{"n_layer": 14, "head_dim": 32, "d_mlp": 320, "norm_place": "pre", "attn_scale": 0.177, "bias": "all", "init_std_qkv": 0.0245, "init_std_up": 0.0245, "beta1": 0.95, "lr_head": 0.00774, "decay_fraction": 0.773, "z_loss": 0.0001, "train_tokens": 133300000, "steps": 4068, "dataset": "wikipedia_en"}
Each number is 128 + 24 x the weight over its row's rms, rounded and kept within 0 to 255. Layers, rows and columns count from 0. Numbers have three digits each. The size before them is the row's rms in percent of the matrix's.

# down: layer 9 MLP down (transposed), 320x128, rms 0.0525, rows 136-170, columns 0-127
# gate: layer 9 MLP gate, 320x128, rms 0.0634, rows 137-171, columns 0-127
# up: layer 9 MLP up, 320x128, rms 0.0637, rows 137-171, columns 0-127
down136 115:147125136120163129168086161159104134120122145128143140166162104161133145131142113142194142169147130095138107117127107070097113131119131144155111153144126103114111169110118117122088083137152114100122150106131064080160128149119135115171124123095098176134098145134126100122131123135123096148130105119119098096106097145143131148132121101126117141107182145080133146087136121131117113144172
gate137 092:111109118134138149100132055124110154163110160164096129128137142109116131143144142143152121099133158116140114110102117124102111179131170071147107138126136164100137180139121140116127125135141099104151101144104114114141129114134108105171125133111112147102134187138146138133151162135105164113136095147135206172124102124082163125174108110151134141132125111097161136143115151132124116158160
up137 097:135150122114115141124157132139112103162120114102100178164152183120113110113122102093135128118124139090174143123134119126119163144125151180187106128128148134135154167116104142131138142090171148109134114178158128127138133140150123114119104120134094124121137105093139173138127153147123105083108119121135136123148108143100156076129070124163115146192100080134164137137143130124143161153102
down137 097:093133134150144128128119088141153130127099188132148118104119133132127166103160129153157119099149134122127119167092127117103102139111145091114116173135132136152142151123141154139109120140166077123126116149104107120164156129154143164132101121127133131116136138103146128064126129128133170110144112128126133102176067130109204141170142141107194100142128163090153140103134144134165115115124
gate138 076:141131116120182082090123119150124138192150136126115123150113109133136157151119149114175152139112179107110161136141102150140147100130139139141114105151144092149124133135082111118119137120150178147140121120124102102106100198160119142142127095140088102153160159126149139128130151132176113122166133109120156143114138139110125150169130135129093162111126143111063093109093125163143104151127
up138 074:129121123097102170093141155126140150156116120143150113199123136143144106125151117170149129118171139129113160149170141174130135146121153143139124102179134151121139169125144136130117147163147095150122125150140125149067095121110116122123150131123177096097122094131133205159116123140142136148075145126123076162149129129134147135091140171140110160136130117133152126136095156111103152133114
down138 074:110144126095120137166076148154143168151133124126136095123074133104123120171137100092170133106156113116123164114141137131152139119144132109141132152163137146110122114151132157078134103122102169183119144147095123166117149191109124099140146159101152175161124127119116133106119098149130160134107165117120097152126117108096126166111142130156109151107161109151189122137105126115136172125128
gate139 100:111114113161152142123096128152091149136124125099159149112129137099131145159126135141084130155119086089127115152187111122116142148102128153168169141093150156165093098120133118137121122109165094096153179130136139147111105140135134136121161140152148106086144139108141133131122119150168096160164193110099141127125120142166087105098129136135155168113140145125112131129141130093114184168114
up139 098:106093121116141136113180089144113113109100092110140129124140094093129131108126145113118132130111139086122138190125136173140111059153139109094128156065097066149149132135119152109134119116111094132153106129130077165087147166148122094159149132139139118103137131092138145138121131121131137117143098117141132080128165146138176137094149134129121145099134098139119155122075123148129150130129
down139 101:126131147155127145095087095116148121090098131136121169120147135155168164070158114169099141129147159183128153109128131134138160137089103152099123131151119118134122186096110104141175160159123139163111100153114098133148140108130117132110080180122144152136072136113109101094111154135133113140108126132108113145123130115127153144127120123098172109143123149129149087110153090159156125102131
gate140 083:155151088152104101128099095096119111146117106118113131144115120142095154159147170112126142114121149132146133107119098145107082115123185069145099120116117158108153123132142091176124123176150177119123155141124110160102124101121141082122133114112134086118116154165128090133152148129162156157110127126129097143095135120122172105138148138182123144164104143131124144146089152111115168135085
up140 080:151134143143148189128132132056109151100064166123137120127111137125145121141111082105135116130183107118112104133143113112099184126121165099139097098134152169121125135162127127173111159120136170103164155140137172111132145124162130087161102129118143118149130157135147141130128073159142123147102174137117134175115119118131113133150118127156126098152145116128133132124138147085142113158143
down140 082:078132128125151139167173133064139110106122167146114170124163155108092112134142111087149137147130171148149143137133115102093102130149119091127121109102133116080132117150132162120151105113084144101162162125135136140173143141162140097134103132155107078120163157114099137141145115101176134132140157096125159149106140127149162115118152121158159145137116118144117138155157121135124177116088
gate141 124:133117113124099082120120146156097116120164085110161141113160104097114147158150118113177141125112106147157071128128105093126129133194130159126137162099135142135094152161154138145123126115107110125154148135119125153102140144079098152131089102108115143163108123125163167109132131105103182134141105099120120101080121073121135157146129100143126111123121126146099120122099122155115147144071
up141 125:099132102115125128109167167081125164122137110130134115105135121160143162143121113112103119089088122139146123109118182163065114132143141121107158143133130133102109141095079109133107121144132102162107120097124129123163113124127136143111133136146115113109173058115111114115116166141089138142112108160115118157068125106096111074129150125161149132104103150112145139087080111113133098145110
down141 121:117093162155074093105124117144108132133134165131129094125111142128114143139118145128154134111130136164154180122109113148123135130131079124051110128110108131136110138146127117137120101093159169089139119177161181119070127142119118126149124080150145072147121135103170133071147114106111126107122128112106123097147142130140156140140139128095128125128151080176155127126143141141099125115104
gate142 104:129117080119120128132172125128117111121146135116152154122149116168136128167141138119145125143062166138114123100136137119199163152104143131132098127162151162169135142063124116141137140115080125159105151134149170156093108097140089143138180114110134128170128121126121142127167118196142148136130168128117162138128126169125112126115130095118149100123099131174105116133130148122120134150109
up142 097:149135120130169122157127113092149138103072114112141161126149096134116128131117130174129118127106125115118124117137106145131117150125125161110167165152115104105136090125120145107174164072096149144122132149125134102118085139092128131140120081101105159191074152104090147153129102144111144154143087076092154151098085127153135144134155129163142134118135095103135145150152129129092113146122
down142 102:151101139123137121122175124138173140146120102115101123158106125129169119119126185119104119145140132103158067134152132107171100137065104106111111087160134125151156186113087117146134126121126110123149140163116113160124143097151123155088126110134158120129100136115153152166171140174132165103120160101142138142149173088147151153083097112127131150140134149115100113133139133139119109125105
gate143 096:115146134106122141104146138130155100147124130090121111104140111148125149158152106114134141138128072131123118121146147171102150145127134164164165135159124083143129127125098113132166146162092150126104149101145135135120125080125125133127127182051118070151110128109089146172157125126115158069119121104124141151137104151165150118091128147162126147147098107134128144120089119139068150136135
up143 098:102139097148098108111141117095123133067106127175140128129167141138131127125168190133128144101098143161111128121168141086088116147128173122162138130145156137163135107117112130127131103106152134117123152136162129135120150171131119087166100111127122139103123118139128125107118130164090146125114144141082152159140105151084143126064142111107132132089136139155091140176165081140094128117116
down143 095:140103117091128097087139082102116129147067096136128098100135115127121162132160137116129140115149123146104149143132105126110127166213156130155116130167124132149134169177104113118153135108122139162109096095110128143109138129184160131131158147108126149142115152117158113171146080122129109126131156148101163154102092108115122106111150133134126123171095142134142110101104124104092096126158
gate144 083:123107092083109095133150140144132131125126139129129151149146100124108135140136139139153109103151106123137161123174088112139141128161114146128122103111086143124119050098132177154108126120141135146082132188101150134121120178147109109114097142135180114108106098099116105125126132133126148131129162118129108126149146142172082119138127100156116108113128149117068103100143169099153154114181
up144 081:140145086163136088093161138149115119175116140118111126133122141141101168137112172108097102119110095077115127159158129122124152133141145111094162121118159163115106145115052137139148129137117146148149102155115147165139085088123115089117108142114078137152111102111110163132125154134147126129127123117113147170123104145116075112102131103138086156147115122186139146103171126120114127142136
down144 078:114112119130158163132125128097143139115112152140155147113128133142120180144146166152122149097098129089146123101177106110172124096165137155152118109114092144111102124145131115139098108134120123147086162097149098125095139090146127134152155111098145110129107147177139122172104121101154185113133173106106117114111110120150120185116118122117170130081138157104145160139096163152102155147146
gate145 115:115152129155132093109132125122114140116161139129137116109109166127129155100152119143148093125098141137120142139130103131122153116169146155172197092110128137133128108111130091100121180134176120115132097136152129143128136149102099084080116106191086126149113144134122132130132153120154111163123087112130096119103108156149192164109132161131099130107146110133122131091137122092121123198133
up145 120:142108103186115098086126121149107095106124112123142128121117137099140195085117138124105091113136089134166118140123094093123159145145124122140185094107145111139139124119124094092114162145105099147128101136170125171139169128147072139129141116152089115152107140150123113106138159101117108145140131121127087133135122158131187143101164120110130137110143096116098089089122111111094113122126
down145 122:133110141109078151148128123117131166138115098124125156107152127135148104180156131118127166139118122110113071121110152165095118134093128165106068154134128103131132132123111145166131121125141134125127176110128104100132088089101158163132128144098150120113159138132120110109161067100103135112115144128114198125137112152133100103128138061130140114161150093101131133150126157157169126120119
gate146 100:112143142118117132113145115115141078090150106142119143104114183085114149127154100123109104099127111157170050136114147138116127105164141135138140147138122092147124126148124117148120145142102172168152106078141140155147122134133196139127157136108121137125142131117149128058127116108163175162146129112113129131111109080132145100140123121159173137119095181113148123106108133125148143152128
up146 105:143081127166096109092168098141132122123111107162115131073089125087118120092118156132133125083143134135120164072130144147153089140147135116154116157114132108131167127114120134152156169097131144124116112136127119165137112118069135124110159124127182102134120137132112134116119117086139129179113108159169129123126126116126153135084132092086128131104167160143170121079129129113104162135144
down146 106:149116118111127145153134120086130066137129138128083150111116145112148102092137155115079091094125161137147042136109097112123108119138147139120171119128139143124137122086135144138154152112166184117147146120109109157154106115109141112152138141137142127129138118098118174090095157115170115137078161125116117128105139140136156109155133144109163159147106152138159095103115113139165121109094
gate147 117:126133126146106135148134121108183171092130133110094142139095116117131125140117119103174125190162106117139104107141084127133147142104146130124107191119091126175143138117125136133126132125150131088167073115084142116127133084146109117141110105128137131095112080099125115105081119136153091158118122131145151151094166142156110108113123125136096130118097105135097110123137089070090131108141
up147 116:114098096166117154185127139144116092079115163132079166107125132093103143112178122089152090149173110160154130095148118117116153119103147117119136157112139143169106153095109127112148104118147150100112088126147114100136146094123135103137144127147117144123130099175098127100139134119133116152150133099114138145172161166166097119108112102108103119102133147126125148177130135114132165097159
down147 116:128120084108089164112122147206132144178161137181127145091139126145107137161154121118119138134087131142133117144121109105165139087139131133064127129127115150110153097068089114122134092126155168145122108136172120132142141139124125133152098132143148161096113120127152113090138146118138109144126117149145131068151146124139129094096100151117132140151163141140133154075152154124125115142142
gate148 096:170146133138099093105157121117101135131144150137113115118121116156151138129139144166142149145113125158167110166165135137114129132101070142095181113103137160135116166153121150139081133148119164111141114117133091139120127116129107129091150131121179162111100145105143183120147105171215128112140131119125133093141148104142114146102115116138097113161143089108172120136145123096138121165140
up148 093:109142136095059156166147133154101147107136138167087132142110089154131115119102073142138158124117169175128117129161148125143125143134140113085100110141130112110106148113097116123151097169133121149129101123126136118132161151152110122113151142121115189133060163129098131162166091134114124122165155127130135103117157126129137121119152107152141126105131113118164090169123072116119099138147
down148 094:104158152138145123153130128103090146130140206153124158146154164171127116145153083162112119168133149134178121098163135103135108124091128155145128149140161123145121135104157118098119157136099133115134121149155114098119085132092128173137138081121115112108109112107143137151114124164142095129122140134128126123100158114171078127141135145129115150135115105150173084064164142127148139122139
gate149 095:133117107136154107138112085129091092139124122139112175106129097137124101141136141133143181138124106151133116113103095116106098110138123150143115123142104126147099152135120128163140131123089089114144187085100091152150131129132101127172116097116152068127099120154129141139140161101144109171156132095145136124149132163119124111134119115121107136089126109140110159122087133041162161169110
up149 099:155101117090134145147131103103154129109113088133119144076112135128164119129105124161107105069168144123179181130089124110091149158165172137108131127157123125149120171099128108093136097123117104092128152128134102104101122095105147173089135141141111123136143144104156123098159143143102117150120178135112134152141111100115132147107153074121138143097126113105112140170153148138157121112106
down149 103:192104147102128127118135121118142147141147131120136138142143143122112151139136132126151099133109083152078132099158139171154105095106142107145146172078143141107158065159192144149164145142137100135090115117142143108108081177117102108159114132129119118145146137137102153151110156118158133109123120131122166120123132134145118097147116142131104140150108161145164095146072128143074124153135
gate150 110:080108110132132114105161143122107167128140198135122147109107153106137130113135098162100110130115095130129109117159144131106088162143101120136106117123122101105109159125132134115108148116152107118123129127139117137144138156108135050103119093134103184097135201118130147113157127125167120133152150105121109116101146119125088113135153096131180099135156092163122094126122165157126168156123
up150 104:128122100092162088139116132138117079132141111147152126137131154109113147144129132127128105120145145131118164090145107143100148083115127122130116139149165145130115104139120111121137112131146101121153148125153130137072124184130101140197152152150168138141096111101087130181096118100166133158123155139164097120132065099153182158108109151110099164107138115133142110125171107155125129108135
down150 110:135113120162165114146140106109117128113086094141159162129142079119136096113104178142141101160133154100148187132142144086086090111172133128142121135129147166118132113151112143154110126148090142129152161124147128161136147100161110156114118132115143133140113156149137148049092136158112117098135104122138173110115122150145120143119141153144095108133110129076169169093105120140139106140122
gate151 103:124138113122129124114172103148131104125118140115145092130129113115130176144167148096097131154106148113146092113108097088106113142123129109111159113152086167105129143107145102137135131166085152137159123139161139129166155141148144095133156143097115103113149112119132162158120112104176105120136156154098154123133126118136133055141102123107183194115129127092114115114099171176109124107133
up151 103:144118159125110139127119114134123144111123094161110161088102110131099120114070102108137111135123121139102118131142126113129108085133097099126083125126180120121134160117074081128141182113105119160109148146116119123161134093140119121134080123149118129123115124103128129073131137125148133133114096104133112102153092105158124169105120084098128096105158145143105157114124062127193091146127
down151 103:130117099115139110150143120162123068210140104156133108123122132105137078177116088172150090113104073127126117110142092155135141095080108115119125107136134096128129131121133147128180142096105106136114109082088130089193123072128143117105130112131147103165160101128136117128137100169113113135144116112121125133087128143131134118095122128111139120150133123140100148149124123116148130120114
gate152 104:098125148108140165124114140091141121135137107134134107118150157123123153124124133116163068114121110138115118147138065148109134103125096094150059164122095152143103164166094139129096116124139118152162125107154118143129121127135128104165134165093140118168130086087101140153150145145123136100134157083182125109140173095094141123094111135130120128147148097135089131155151139127079119102118
up152 097:138169158097147113114107119099077098124182100135120088089155141157117115119079139105159108154088107160106129131140148173119124133140108140148185168096119142150108142114096141121153094086151133141104140133142137063120119180146150131096110117122122131121153136138108159137125089169169122139133144081165122106125142128094134116113135102114096134158136130107107130160136139120134138121157
down152 106:121112094180138104164132141122109131154115141121148106118121171144117175116119161125144176144099128125191115171095163106141092134127142186074121089133131075169111139119138133118134123098109089108132118157115150112156138107139167145098114104118121090127095138163135139092138158116138153136118130131118172117127134127106126119136152118130108156112159096187099105133158128144145158125140
gate153 105:128129118114113128120137147142163122138141142106141145169127099122126156119089102139156119152116120114135133070159109106118098139147122148143144123138154165100130137199100093110129152126112095146115138149141142156088156144145129065096118149120139103116090185113164145145134125167142136144110136121067134120131157133130122123165060130166089093134119113142113140141153164107166146115166
up153 108:150126095141147160144126152136142135115079157117166162129104158176110183159100172144133154115079102079175122161138147124162116146137093164091131110105114130157128135143146124105138147131125163134174150113108118143114102119134101147152116157133122126147154129112124146100133132118150116159129093140187138135138092133124104119160182156110148148152130095108113115149126133170106094107156
down153 102:146125123129125105125139133102097134120119144086146155120116183177091112098114166125088153087121088156140119117111144079142095174099086190127098122153100131152149140151145122148114181111147104125122118125122134132111148072161133148113127145132122124169155155108126145170126172132127093146137138144129112096160094126144099106150158081140154133128139092113149108133152122127112134140097
gate154 102:115153169133134146123086129107137142157123123128119113086158144117133094144171106125106131117151124170096100144164123126142123156136141170155093142107150157130162181128157115150098096127136134105151147149161109143138162093128127144117132138143162140151152102053157095113128138120126133119123109140149091150087146108112150097098168122128170127150143085063122105109143149127111085133121
up154 097:135119124084122156130131134096115157101116109146118149142116106126158147120119145108164141106145115120131099143102120128092130096114109102140104123163126134149091116136100132145139172176144154138091127097123147115153167071162121124151121162141159186091117123152148131131132134147100108117128149169112085185135114134128122100134182163090163135156119102147132095137133141135199155151141
down154 099:124109095107153115155169042147155114112132104136087139117148144125125146162133112108119127120096134122102149127104111188139163102118112111148101124149127091153171117132082117097140136119141146114114159149150130133131108151096097112114108159136134102089114123124117140089137180080171141117125171114118110113149174151116110096156129142122111108130070116151119143114106094091123128121123
gate155 108:116106113102112145148163103131102156100156149145128128110145078127097082159126128140129182146156141138145104116152139094132135149133098115115111151109180113160129143116151105094162146144092157113134153114111172146107132136132130087154094154152166103120124138156153160102118175111144150149141091146125160151105135131100144085121135141087136119134148129137116158118129144111042121127095
up155 110:178135159123147129107142135142114113104114106138129147140137114179085135130124148104146066142108104128137115118130103150134122157131102093118095120108117053108101068128110084154112097105140130155124122161119138096131144071111147169161143130146173122131100151130095131135118110125131116108126163104105135183105139128152163158146106122112098145093162169113121151156120113106135113126154
down155 107:111174145108097128136139146122113140124105155139107107153121146101120144150141099118104135132149094107138047122169141213119152106124116114105155109127161089167117122127110140093101136144123113118131160098156134171159139134133138097143137108135106132095088166123135118127116133135138119149110160121085125086178153138131144109141131147179133141128099139136157102071134167139136103140150
gate156 093:096126160135131132130170089156138136113097117086156087165111118099147112125096128094086126123159175115147152086126157139127147078086106096109115104150120119129117147151129125125145143157140098133138090149127111130169149092151142167122111134148150099139122148153126162094118155146120133149189130117141118149171129107100108172145116115095140159145135131125142143119143096078137132108073
up156 089:124119125091125162154134085137115162072160163120178154106140182137114121102110140122111125126155174133162143154122129182099158131098099145127167165164157089121124129113133149129181156130094153138134113145102143107185163128118125123112113173168122125155142106153138129121141130095144093151155145119152135156160135138124126139116119137098148105102136149132105137112154170151160142143119
down156 094:139139157183115108129117135106128101138109110116114112148143115089135130132139137093083147137127114136091083102158174072126107140150163096139109136112130102147153122171149175108088103151109064105123080147159140098128117124120144113150129090110123139131116168112086159067125114155130162124162101148156138130093146139156108115146136100135121080151124155120138124120125124156118118143146
gate157 103:147079122131115100125179060132162149122115106135096089160163084160169145115114119145165114119101089136147140109131118152128129140122154124103110146142119115137160133087171156120151092143117124137133147123096139115151124101121102133141162119123151159121116125120125175092136103111134103126178143096152111140116126181122155165141129135181152137112121163140097113137110095188135119140110
up157 099:143074160124108120107129097152106167131163138121139142132106118137107095153135116100122125139116126112126102125129104157117144073090137108112133137126141139118093155136154114093122120159119158186134108097108153102069101081125133136091132127094118142128129091100155148133101166071120118158134153190160147153148111153101128144167103143099092134130137122113136089119141160117116161140159
down157 106:095100125182073064106136099158108100148125094146092119153131111141136116128150188141178151140078080101128122124125129109127132115148132130115113127120111124158155154124143135133102155128148150149103149112121136130121076112134118106135133133156137140132121119168179110147095157073149111114129153105130117172144158102136106135076142136114132126105116131114146088172114100104128155151137
gate158 106:135118126081104139114093123105164089123137105095116131125126091130130130160087134153141126133155125128106102155122088113148139112136081134123054119115125152114133113132138141148113132095156143103123144163132110105163093098118102100136130124125121168166122142097131154098159132116137095127116136119109160129195091124175117108167077108097147127127176153156103094162148141167124123148129
up158 107:149134107087126135077103160111108118108088142140128117117110123140098106143170116141151146102144149147145100125160154126101126120121116143111116118137131134145113096123170144100114126143115147119127139136086083114128137141110085125144108108183145191113098095094137140102143127134177126127124128149101132110190107151179134090150159076144124140140145164093131119183136146110154100163150
down158 108:089138159111101135094106105095175114147109149117165111114180157128169112143110160103158140165124124115124108112149179158123140095172142118161163149141154120143127144147125101107118131144127106109088081166139108148139167142077142150166100137156129126156121151097126135142141137133112172125129134154109118149110120130135108121127135105156143120162138153098134123145079127155133075074109
gate159 102:123138073128136157123177088113154187082148150124121126100124150187138110146134135174137146112140114160125112109136119136120136106135069144124108133118126154102153155124112125153177141145148117149126141132105136106096134128155119133147143099114147132138116110086083056108139104144114102113107132112091114096073125166156117119130121112136113146086136166145115156122111169105149131102111
up159 102:095127154117098103112161149117157102128123146078101136110156146107121114172118137116102114111136107101118145145121109124155129144115144134072098110141153130136116139131170142152131159090134144113133154116114146175157155145174159104158181133098099123106080078165133141078099126115163123134111115104130121107155133110137123093149154139111103074116134124128139185135110102137092148105155
down159 096:071133127148068112141111088139146169107138138147152089121134170142181093131135151109144130120101087125159101150123108132118149095106108139123162106165124146132096141117074119143106120152124147162103172144131140122113136120159128166146145085153137149101090136109120065115116121144104141143117132166127147117114157150110146141113129097177129122113105165102114170132142167145139131099126
gate160 102:116155151067118098109098080064122129127126133095146118143101141125122142096163114145089133132087105153146134154110074129142118133107151122130110118087086086126108123137151123116114119152123133171086112136122158099158099128099141121057146127124115104098107104127122138135128140115122109114112130094129132148121095145120145143147167092104113092148104066138110115104087123099104122149107
up160 095:126149135118141167130152143119125152096146126114087095113180113150138115088124129168129144185101122137162132106140088137145136097119104147104126141124102171148127133138129140102111123140151143092102150114119132148159076164163140156145123148158144144131170170125074173150174134168123096113113136093164103156100126132098142143125098146127159126127117137088135155156135112131132183113101
down160 099:121131141125122077144146137115174124124101130105149149138113076108151152135157109132168113109078124113124139146078148177177125155095139130122083128124085102126128110133148118130073131095106163164099124161118086132143124149152149119136146112108126091138080115114123109121118121119155101150117159158103124131161115135130212148161142136161158144134124119146129155118133141164154120148129
gate161 101:121107104164107178128129096100119158074068115104138114107169078128135115148079162163138126135124143101119123149134121095116159139083137131084138129144149131151098128122136095156135125112186130131138137110125151095131093115116156102106115157103129138123097143146138134133151171084179133133137124142078142098146137109100113137128120141187105111121130136159143117076124124133099104145126
up161 101:140115102160156122128098158152113140126151118159122175133148126161142134127144156154103166171138056141138139107110126092111182140113120136090154122125152104177126189117098121115102120094135148134158116150151144104124107125169129143096095146162096112124120167153107132131093102094168098150096115112131108143137174120133110109142154139125167124138116162128149134116145111102125095121090
down161 097:175151086145095150141096110150156141137102142164157134118116116138147119135117130135086157147132071112122108114107125094101174105098166150120163134109128136151096156123133105141119123121153170145142162143128128132142119152145186112144148147117125147093166131112071147106120099145157136143104132105153098099104131141136147096114152117157122154128118107163107138127134064114180121123076
gate162 105:140139145127133109144150141096122144128147107168100144064130140119125151168084162095141112107161108118135128157076145102144107138115118135099119120184144092170138149155104091124154120099147127117110154139153115078105154074145118156106118103128102103135136109105105109095113112119165100130109113133131123144126134119119180097166181122140099129075140114132163136102110118103136108124161
up162 105:113117096131139118077112140148111162172109103147155139119146119114100151132116114124141075123104137121120094162132104147130103134124153130122108138167179092152132152166112107108099131130126082165159110154147145139183163096130170158129108115108098126113128182119121124108143100157144150101102096107145107126132140104219129128133153139143139143125149135135157100080130129117103127144126
down162 106:153137120110115146143187138124146109114161106093108138124119139109166160170127138129115154184139099094138127122142109116090137119158112127133099123124122117149076152150157125164146140154151169115121138117107118136097105148112119131107153148148148110093135052159146142135076154095181141131127149118155096104122141107111093077132133151109080113096142121147122105145154082118122129121144
gate163 116:138136140119137147121125131154146116116145152102119184133126081127124120123144157164163092117147130100118192129151132144092143125113149123144053127086110146133138131147134127151134121186169078158136141134173143113150092118122115098130158138119102118082082139105156132135137117116117142136120128115162150135075132137110131076151154110119104105117148117083103080149128138142091100112132
up163 127:124129121169110166125090117161105137105118061134110154127158117115108079123132135147139139118149157099117193130138101145141095119109157144094118092123105144105112133169112154170134112140148107120121115167147116127114137142082122142113136165112146090119077089135143126127146146074125158110093112138145093126075122125113103123127107074109112119166087133121097111138154103126144125125099
down163 131:119128102156110126111135121110117147141107156116106137138122108128121114144162177147128133128102139134138255135165129139129082137197123105137089134098135131116135135097135139149124145173136123150148140164128147107100144084102158097137134118137134116108100116099141132139128118110148147093092147139119143138059120125147081154134127112121144120119105127138129135108119096124134119143112
gate164 097:142101122117085162115104092087100144145141131075122113138143148119137141170145137144141128155137135152111096158125142146158128116154112166108104145124131131093112144160064117103145126111080130131122145123150152145079128121105118126124116161102103114133089080106138180125144120106135107103074100124116057138100089152100115164119103140144126146164114103157111167137147141125114132119103
up164 099:135144136183109143127089137091117142119106132145155092138120158088108128095107137153151152156095117136106150156125147149117119123102147148117095119136157156135116119156101144119141201138171131174095151128113121130125108157158134124123136121118104141128089120090123071127175167126155162136104099093145140120152140104116159082110098097147120143158170171112136128102123123116141137140177
down164 100:122108134121114127137132106118142146159154165126107112135154113152156162136105124131162138130087134166133159158149137196118085083132118109097089137134148109130123121098093138094097079150112082130152164125110159119123146132114153138128138122108115070095150099111121143107115144117076169149137113160163107119087128112089157129144107129099109149144105127134148104128151114124198147138133
gate165 107:078156164106143103158181126127097153130125149118139125151131097161125158108134115118069116097116174125116164134140161165127143151115116135123120145148123131112099125104137145131140135154081145133174113109117154157125107072087162091121105125141127089101087165145069117106098165158162146124127142105133143123146161135144127140146152120124142159134105158134146096130087147132084139113120
up165 111:112117141175120103124138133081166137127142126130100147146156114165124150167125085102122120120139114195126114136160112099121140104137160133130100076091091084153108094149136167117148124167120159119108159101084117158135109132126140132147132125110123126147119106152091141163099095161102123154153115131103136111131096121144106147151096111087079137115146112135105121138176100089100128160121
down165 105:149123134132144162075099123139088081113130139122123111143128120091174080106142185126100116160109158119123175124121075116155119147114092119119130146169135135126136174170118109117143119094189127164136182088106128127123113145137180141127099108123149108127118114112177142160119149159141116158167172132132123114120121145121153101118118137124124092116120131126139154122120080141125143106118
gate166 101:119158133175146140114145133136098102134082109116114113130134118104125131128102115190120137108142116128127133079166136093139125132151173151116113111143072132099133177125106105112137111112148133145133154144121140150162134118099090117163124127134076148147138097144136130093157176148110100155178081133132140123100141135126123161113115148160107078102149097157154140128145103170171103133162
up166 098:171113141088120163169145149126103101122117149091151136137184172109125142153114127127161164148152104136086159155129114131106148077126120114106122134106141136137088107123128147145127129189117161113110123153123121092115134133099134140150147132129095146144147124139123090155125135109103113150152174143158078104140102126127116117082102150116100075143109113101115116122081102103113151070122
down166 101:109113137137114090096144102123159155152106097143151120102130112136138088128150123138153102106107142135119103166151181086115143145151142109171145118143114123154114107125162114160102110097125114152159137129128139124130118164140113085145110131157123106071093144106136133083137140090132155101096160110090193136093148136153116107116185141144161106100127166127120120162089167134112119130142
gate167 102:161140148098089114106145141110169116121147126128109134122094130078140131115167113102135106138117138147106114110166115147165134110111109135146103118164176143113164162121137135153096096133151162142111146154161126114142111119129179068162119080086107158090128120117095117086088132154132142147097123134105133164124148138145110106110115131150128084103119161134104175168134138142126162121169
up167 101:174101103151119140151088090121118146120160117124135092107120110132120133177095098125165132116090104144129125177151106125099109108149121135122136115153125143144177095134111149115094146116140146098159135105099161173150138142109154128109181117128098103139125147139148111070124069142132106126122118142131110145138148164119136127143109144104138123117144164103202133134169120126178112168118
down167 099:142170116120133167132128104114124148152123092118128097137112153156129145189143103134117089121095151131156092126138139121141133147193124139103098145136109126124160105127093120108108095177149092106182139098118174154089125141162156130127125142102136080133128174096129141107141144124125089155139123130157110165130105187121113147123133137136151118106132144093155159112095089128171133147125
gate168 104:115129153119141130116160079138096114108064123123112129134137096119130119148111157135129134142149142160150099128130172100112080159117136131125100105160140126139142157129108180137116108111135150070134091089159142100140126131155141126144103139076174120117111140092147176127123129105161115132147116078107091152142138124168066099114131117135110137123116100114073101119102161137128106112147
up168 091:108139110188102140133154149140117136123132108099073128096144184099083136088093116135153125109167124128082101113125117114143177134165105131135111116091133157144135091109121155127138139119102110132110102127155151173079139159149081118153119161143105163110126145141132142147128181142116125112164110104154101111170136109107134132119124143125154162120114142089151146144124120121155115174159
down168 104:139118108083101178152113156111177134140161153123142137155141099147121106171145141119087122128107109150157126138107106129112131100092123140093102175146113138135134147120119129109117136122121104103127158128159076151103138103135176166164124073144131113166130134161108123137130108096105126130116120150103204146114109138082167129159098087124131112109116126145194130143136130115117121115142
gate169 088:096121144111110120160154120090101152114154118113109109134176123125106158158164139149109113160099142094118157074139158123097136122156136138133164154087124126104112109135160132124140121142063122125146130132119124106117116166137091104084138141156131090136122112125126109158132105116140154112134075153111130157143097122130131168189133114132114064089076114099155124113162102149107127136147
up169 092:129133108150126124173132170073128109103150129090138121133141139141133129138089146161121140119101121114183136096157151180120121154149093175112121135075149150135124072115131138116177145119127136102130121112152127132106124151162139065150154149144131099160079174134146167127160092142109100172153112140138112117133116105114110089112142119099144107101118167134115107131148153117144127113124
down169 093:138140152150156114132088074132155095161091103143141139061178080090135142113117103128107141169124153097136142126136109156139116132110130095108162150179122126138132166138169126103097164102110126102111170118100105112123115155132172152131150164151094126131076141141151099112101090116131134126158143147130110158113121113117126105105160133125127136141128103116135177140138138144148107150094
gate170 094:126116149161153117143150125105123123132114132156111124115102148146157109190153157125115098193108162120137128164168131122158137145099133109139090138144119164117145084138144171146130152140170131095116132137126102123124096146119161134131131125108092126159113138113160122102147117148164091107131112151117159163129157123155109124131134080164110143079141075162144104083141124107165121141072
up170 093:149143104116149104163134137146124093073121088092120079135118123106124143127120121106131121125103128146160127106158144139107097139099120135135099149109159137130142137114142138103164136119128176108115240113136147158134175105095152125140129113154122125104101133148139148183099118128165145110083102145122114095116100118124148112114145183121136145106138102135126108139146098091132133148164
down170 094:130165145113134103125121100093193119126090137120137137123120125128150151120121090074114147145152151123143114084117126131090091137089156100147093100121140125139122123118085141152124074142107131151144157127137154139164138108106133141127109096117160138085120125110100122138123143115118165149117123149136184108116110167127114127146153143078127106146152121173104043136137137097136173116122
gate171 111:161111101112101161147124094111134166123083104139157140137109096137151104154138107125138111151154113118155157142106170131129117116104148126127093125115120132171132139164129165068134115130098078096148167173098130152112143064127156095118107085095134136140113110118133124083153144126134159106093088134157118110118120125155123106128146153165144091130116166148123146124098155150093100113121
up171 113:144120131113127116135174127173150096119118131150149169138094091126115131119125124150153157113087131165090112125126138169112097120119148142159122104086109123124128080099147152142133150172131096119113159081085089112104118116112135137114118129118125092139144128129121132167119129123096129138178111129127106123120114183104148141156084072099155154163118144128139120079111166166133169165124